Part of a small language model's weights.
Size: 15 layers, width 256, 2 heads of 128, MLP 896 xIELU, vocabulary 7649.
Training: 264M tokens, 8057 steps.
Each number is 50 + 12 x the weight over its row's rms, rounded and kept within 0 to 99. Layers, rows and columns count from 0. The size before them is the row's rms in percent of the matrix's.

# down: layer 2 MLP down (transposed), 896x256, rms 0.1, rows 669-681, columns 0-127
# up: layer 2 MLP up, 896x256, rms 0.192, rows 670-681, columns 0-127
down669 105:80 63 59 46 49 69 23 65 29 47 58 48 63 54 48 23 55 73 45 44 40 46 33 47 39 67 75 61 66 59 63 39 45 56 45 38 77 55 42 62 61 27 55 49 56 67 36 51 54 43 47 58 58 52 47 47 54 49 50 38 34 62 78 44 47 52 51 66 39 51 44 58 70 53 67 61 53 62 42 57 37 37 46 50 29 39 12 24 41 65 36 71 33 60 43 51 55 22 45 56 60 44 56 51 53 40 56 55 50 48 56 53 42 55 36 53 36 53 48 54 37 53 46 60 53 25 48 55
up670 103:53 32 56 59 46 22 53 64 56 65 73 61 54 58 58 83 74 53 51 43 77 58 32 51 73 41 43 61 38 42 48 35 67 48 76 56 36 57 36 37 41 39 70 67 47 57 40 51 42 74 50 44 61 41 39 37 07 55 42 53 51 40 48 59 40 39 38 50 55 44 55 52 64 48 55 61 53 54 36 47 60 40 56 40 46 42 40 62 48 46 69 59 51 22 44 72 57 47 38 72 44 52 50 71 59 48 42 43 68 64 21 62 62 54 56 49 48 38 49 58 52 59 38 49 53 52 45 69
down670 102:57 40 45 31 62 48 39 56 30 51 53 57 77 31 67 43 69 62 67 67 45 52 51 50 39 50 42 40 37 62 53 48 44 49 62 57 43 65 36 40 55 46 70 65 32 32 40 51 37 46 65 29 45 45 49 37 47 56 55 31 66 43 56 63 41 57 42 40 67 39 47 60 80 48 42 14 46 17 49 59 43 54 66 47 48 24 61 40 38 56 37 51 55 28 49 49 38 39 47 30 53 68 42 59 59 28 63 59 66 55 43 44 24 61 35 43 51 62 62 74 39 46 53 43 55 72 47 59
up671 099:45 43 57 28 38 51 63 60 50 58 68 42 39 53 37 38 42 62 44 29 68 53 43 72 64 65 44 57 30 55 73 44 60 37 50 58 47 57 37 54 70 54 61 31 50 54 38 41 49 62 51 63 41 58 38 41 42 58 52 31 50 53 56 63 41 53 51 40 19 57 54 55 57 41 50 36 36 47 29 51 68 68 57 35 46 45 53 43 45 35 56 67 54 47 45 47 51 67 40 66 41 54 30 74 44 41 42 53 51 35 81 41 61 68 37 65 60 83 37 44 67 65 58 48 42 69 69 45
down671 095:42 41 47 38 44 53 50 54 37 34 55 46 77 33 37 36 58 48 29 58 44 37 71 56 52 68 47 57 40 41 58 30 71 47 55 55 82 42 47 64 43 45 67 55 59 55 51 46 61 53 43 39 60 44 50 46 71 68 70 32 46 52 39 38 54 56 45 68 44 16 55 47 38 42 43 34 55 43 41 47 66 45 49 49 55 60 43 47 62 51 34 36 55 30 38 49 49 67 47 46 42 67 39 54 52 54 41 47 51 35 56 44 34 66 42 59 44 44 60 53 81 62 46 47 43 54 63 36
up672 100:48 22 60 43 61 33 35 42 41 55 56 80 46 69 47 53 44 40 73 35 53 45 55 63 68 28 69 47 51 35 35 48 32 45 48 49 67 66 59 42 48 52 47 56 62 38 58 38 37 45 27 46 35 54 70 47 50 71 31 57 51 68 51 69 38 55 73 63 24 39 54 68 65 37 32 57 46 47 31 47 36 47 56 58 54 60 45 56 33 43 33 65 47 45 50 66 55 36 66 31 46 54 52 54 47 47 58 46 49 46 55 58 37 43 73 41 44 43 62 29 57 41 46 61 61 45 44 45
down672 103:51 56 75 61 50 48 58 52 67 58 38 60 42 53 71 49 27 44 59 74 36 53 43 47 33 44 60 56 44 56 43 59 28 30 32 33 41 55 46 53 48 49 56 39 45 53 25 39 41 52 51 70 47 47 59 69 32 59 53 44 42 48 56 51 42 46 43 61 24 42 61 53 51 40 53 67 50 61 51 51 44 68 32 51 62 71 54 59 64 66 29 56 34 49 45 71 68 29 48 44 37 45 71 59 60 57 65 54 47 29 32 72 59 48 62 53 49 51 29 49 49 60 53 57 39 54 44 45
up673 096:48 64 57 57 44 45 48 64 62 44 60 51 66 40 61 60 21 34 31 61 50 68 73 55 64 59 36 35 60 70 40 35 46 58 38 64 41 60 49 61 38 26 57 58 40 55 42 42 56 52 47 64 31 47 62 41 53 77 21 60 38 47 63 54 39 21 81 63 51 51 39 21 39 65 67 56 58 67 28 49 44 31 45 47 36 68 37 52 65 46 29 43 51 42 53 31 38 46 60 62 26 68 67 66 66 49 69 58 55 65 51 64 51 43 28 41 57 40 51 58 37 45 57 21 42 58 52 35
down673 098:38 62 62 52 57 42 55 44 48 51 46 47 71 32 48 64 68 47 57 47 46 41 49 35 61 48 49 50 63 48 50 72 31 66 63 58 51 60 49 40 48 47 70 64 46 61 68 47 75 27 59 31 47 49 53 63 60 46 61 38 72 61 75 44 40 65 50 53 43 39 44 66 36 52 41 54 72 47 53 46 40 61 41 64 60 56 62 40 52 59 42 56 49 60 70 46 60 84 63 66 26 71 41 59 48 58 43 32 35 70 47 65 46 32 34 37 32 33 51 72 65 43 55 72 57 60 56 39
up674 095:50 48 82 50 41 51 45 56 47 27 44 64 44 56 64 46 53 62 41 53 30 66 66 59 46 29 63 49 43 35 52 43 52 56 42 39 32 65 57 35 38 51 29 57 36 25 66 54 30 44 50 58 20 43 46 51 34 41 24 30 66 56 23 50 58 55 73 33 50 44 66 48 66 53 69 37 70 58 55 49 39 32 44 36 69 57 48 61 62 46 65 54 63 38 47 45 65 53 50 50 53 62 53 60 60 41 43 65 51 18 56 53 53 57 61 42 45 37 33 48 53 55 65 32 47 37 54 38
down674 098:48 63 38 44 38 62 69 51 47 28 36 49 54 51 32 38 52 21 24 66 69 36 48 52 25 69 55 40 43 41 44 21 57 34 42 42 49 65 55 60 25 54 59 54 54 33 36 63 70 59 39 65 66 58 42 38 58 38 56 58 66 46 39 57 42 44 58 80 37 26 62 51 32 46 56 51 41 49 53 43 57 48 44 56 47 46 68 43 61 65 45 50 33 76 41 60 60 51 36 36 43 51 52 34 53 41 59 41 55 34 55 57 52 45 57 53 75 69 46 37 57 43 61 54 54 60 51 52
up675 103:49 57 35 65 58 25 56 63 52 60 32 43 57 53 59 45 35 49 59 21 50 29 56 46 37 57 47 33 35 29 44 54 55 45 44 26 50 37 47 26 50 64 45 43 50 53 44 36 61 43 47 46 46 68 28 49 58 39 39 56 50 43 55 28 56 68 47 50 72 32 48 51 58 45 32 49 58 55 39 45 56 53 32 49 46 56 70 28 60 32 45 37 55 45 32 54 42 47 43 48 43 65 50 34 40 40 57 66 58 57 67 38 42 54 46 27 45 83 42 74 52 42 61 34 62 56 62 47
down675 099:55 50 62 33 47 52 32 53 57 40 30 39 59 41 70 22 58 50 38 59 54 51 44 45 47 60 65 56 48 57 52 40 46 49 46 46 33 58 53 40 48 44 52 34 56 58 43 74 59 37 53 67 53 52 21 30 34 42 52 62 38 52 74 61 44 41 50 55 44 61 54 50 39 41 54 53 43 52 57 48 50 34 63 37 46 59 50 58 41 49 59 45 52 59 54 22 54 44 41 58 48 35 34 38 49 65 45 33 66 62 23 39 35 49 66 35 51 58 38 68 43 32 65 54 48 48 39 32
up676 100:52 51 50 54 78 69 43 26 58 37 54 71 61 78 45 54 63 42 41 59 57 31 43 37 80 51 61 47 42 45 52 38 45 41 30 61 49 51 45 55 49 56 48 41 46 79 62 38 32 26 59 53 23 44 64 63 46 41 43 47 27 53 45 56 48 43 72 72 62 70 42 70 37 64 58 42 46 53 28 39 48 45 48 45 62 70 30 19 41 57 40 39 68 46 55 45 21 54 56 57 46 45 56 49 55 72 49 50 53 62 61 54 78 39 62 50 58 56 61 49 30 56 45 49 64 44 46 60
down676 105:38 45 57 50 62 49 22 44 44 66 38 53 73 37 51 56 54 66 53 53 45 55 50 70 50 36 43 55 36 56 31 40 55 16 49 52 44 59 40 37 59 53 59 48 35 67 53 73 48 38 46 49 33 39 55 48 36 48 44 55 56 57 53 51 48 68 53 36 54 59 73 53 51 45 50 48 61 41 48 49 22 55 59 43 71 66 79 36 62 54 58 64 63 37 67 49 48 76 63 32 39 43 56 55 63 51 48 52 29 55 61 28 53 54 55 37 60 78 57 41 67 44 44 66 30 71 42 48
up677 094:36 58 56 42 40 49 45 59 27 42 51 56 33 41 56 24 31 47 40 44 49 63 63 68 37 25 71 71 58 63 37 37 59 60 44 66 79 52 52 53 26 72 54 61 81 57 58 54 71 62 43 55 61 46 62 41 58 62 55 60 61 77 61 30 59 40 56 56 40 47 44 57 50 39 66 53 53 65 57 60 54 46 37 37 31 43 76 48 33 30 33 43 40 65 61 34 54 38 48 49 39 52 40 45 52 50 56 53 19 62 65 50 51 71 47 78 51 38 30 48 66 54 62 61 51 56 61 53
down677 097:41 74 61 36 37 65 74 28 57 15 54 44 49 54 57 36 68 43 40 43 36 49 49 58 65 35 59 51 52 44 39 49 47 57 37 48 55 57 24 64 64 39 56 44 59 62 34 37 40 52 54 62 52 59 40 15 52 59 69 42 56 48 65 57 61 44 37 42 34 43 64 47 16 59 36 74 65 60 43 69 69 51 59 27 39 58 42 37 37 60 38 57 31 81 49 32 40 40 77 22 48 59 39 48 47 26 42 42 45 49 62 83 48 40 45 48 49 49 67 58 63 57 67 44 61 39 44 68
up678 094:63 59 41 64 50 59 82 33 44 51 66 39 52 51 37 61 39 46 39 57 63 55 44 62 49 52 60 59 65 42 29 57 45 55 34 48 49 62 51 60 45 63 52 35 64 74 46 42 52 47 25 50 44 68 41 45 69 37 56 43 27 42 53 32 72 52 35 46 61 50 51 33 57 37 51 22 48 44 54 55 36 60 56 49 56 54 48 25 41 50 41 43 50 57 25 40 81 75 80 47 61 43 43 19 59 52 68 56 26 46 35 44 31 74 38 64 44 57 41 63 53 55 44 51 56 56 73 44
down678 097:51 42 50 52 39 41 71 53 55 81 47 50 59 41 28 57 51 57 50 55 48 45 44 28 50 49 46 54 32 61 57 36 61 41 47 49 64 44 47 54 49 48 43 75 41 85 47 56 55 65 57 55 37 57 64 28 37 46 60 61 53 60 49 32 70 46 26 64 56 58 39 54 37 45 59 62 44 47 69 43 51 60 46 79 43 51 37 50 47 56 36 35 49 50 28 39 25 59 48 38 44 49 23 53 27 60 61 49 57 40 46 50 48 71 47 49 47 62 45 49 48 56 53 49 52 71 49 53
up679 094:44 41 40 51 62 66 45 52 18 53 53 95 45 39 55 35 51 53 47 51 72 41 56 52 37 37 56 34 41 55 51 29 78 58 46 30 62 46 51 58 40 49 29 42 45 54 29 46 56 25 40 44 64 51 40 40 40 49 40 53 46 38 42 53 58 33 59 67 72 61 59 46 42 47 55 62 44 46 43 29 32 71 53 74 51 67 56 47 63 55 44 53 45 61 49 51 33 52 57 20 44 69 46 52 55 58 54 39 36 53 51 51 61 69 49 28 29 55 58 63 53 67 75 81 55 43 61 55
down679 097:40 39 20 38 66 38 53 58 53 26 52 26 37 46 62 56 60 40 55 49 53 46 40 53 32 65 66 44 52 75 38 46 57 36 57 41 52 48 44 54 58 33 34 55 62 48 45 48 44 61 55 64 62 35 35 40 34 52 58 58 58 22 52 61 52 65 41 39 62 33 44 59 74 66 43 32 47 70 51 43 37 39 78 49 32 61 69 46 23 47 53 45 47 68 39 32 46 52 69 51 53 56 62 54 39 59 40 75 31 50 66 39 45 63 44 52 62 39 45 58 41 38 61 79 49 52 45 59
up680 094:54 57 32 43 41 50 53 50 54 45 47 58 56 38 54 47 30 60 31 39 37 58 51 58 35 71 46 66 49 76 57 44 54 53 78 30 63 39 46 36 71 58 49 46 35 57 85 53 72 68 50 59 57 48 61 33 47 66 30 49 34 65 38 43 12 42 39 27 49 64 66 54 51 55 42 27 52 50 53 52 60 37 53 54 57 66 53 60 62 50 33 66 45 50 24 65 42 60 54 78 37 63 60 50 65 50 75 32 44 51 56 47 60 51 42 64 50 60 49 41 47 49 41 48 53 40 49 58
down680 098:45 67 43 35 66 64 31 53 56 44 56 52 77 56 50 54 58 31 68 57 41 53 32 51 50 49 45 63 59 47 61 81 66 45 29 42 38 33 28 32 56 60 56 58 62 62 77 44 60 71 50 48 27 83 37 50 60 50 37 57 64 18 51 52 47 71 56 40 37 52 51 49 63 39 48 69 60 50 64 41 60 41 30 53 47 39 35 39 62 43 54 49 43 57 79 58 49 44 51 53 50 65 47 58 48 43 54 36 40 63 57 51 57 43 51 75 57 47 48 49 61 69 57 53 40 44 57 50
up681 100:32 48 36 42 53 59 73 58 66 42 65 58 35 44 46 37 71 61 64 67 30 46 33 50 77 59 57 57 58 43 48 43 25 58 45 39 47 37 41 51 50 55 62 50 50 23 57 33 43 40 55 51 68 58 67 68 51 71 69 42 59 39 35 54 24 46 58 31 43 46 32 57 58 38 22 36 40 33 53 45 54 38 54 48 72 39 54 53 37 54 52 64 66 57 33 62 50 37 52 52 49 49 53 49 45 41 42 68 56 44 36 38 40 35 38 47 62 76 47 54 71 58 58 68 49 36 41 33
down681 095:46 72 80 51 52 44 56 40 47 65 41 64 38 29 50 60 43 60 31 43 59 42 37 75 53 45 54 31 51 27 18 55 35 65 44 55 29 50 58 60 59 46 41 53 16 43 54 50 49 49 42 51 41 24 41 41 56 38 53 69 57 63 55 70 48 31 62 61 64 54 71 50 47 66 42 73 54 70 31 54 57 31 60 38 40 52 43 57 58 79 54 72 55 46 54 35 49 42 45 42 43 42 66 59 53 67 24 51 41 62 48 58 38 39 42 30 55 52 50 44 45 44 63 49 44 56 54 57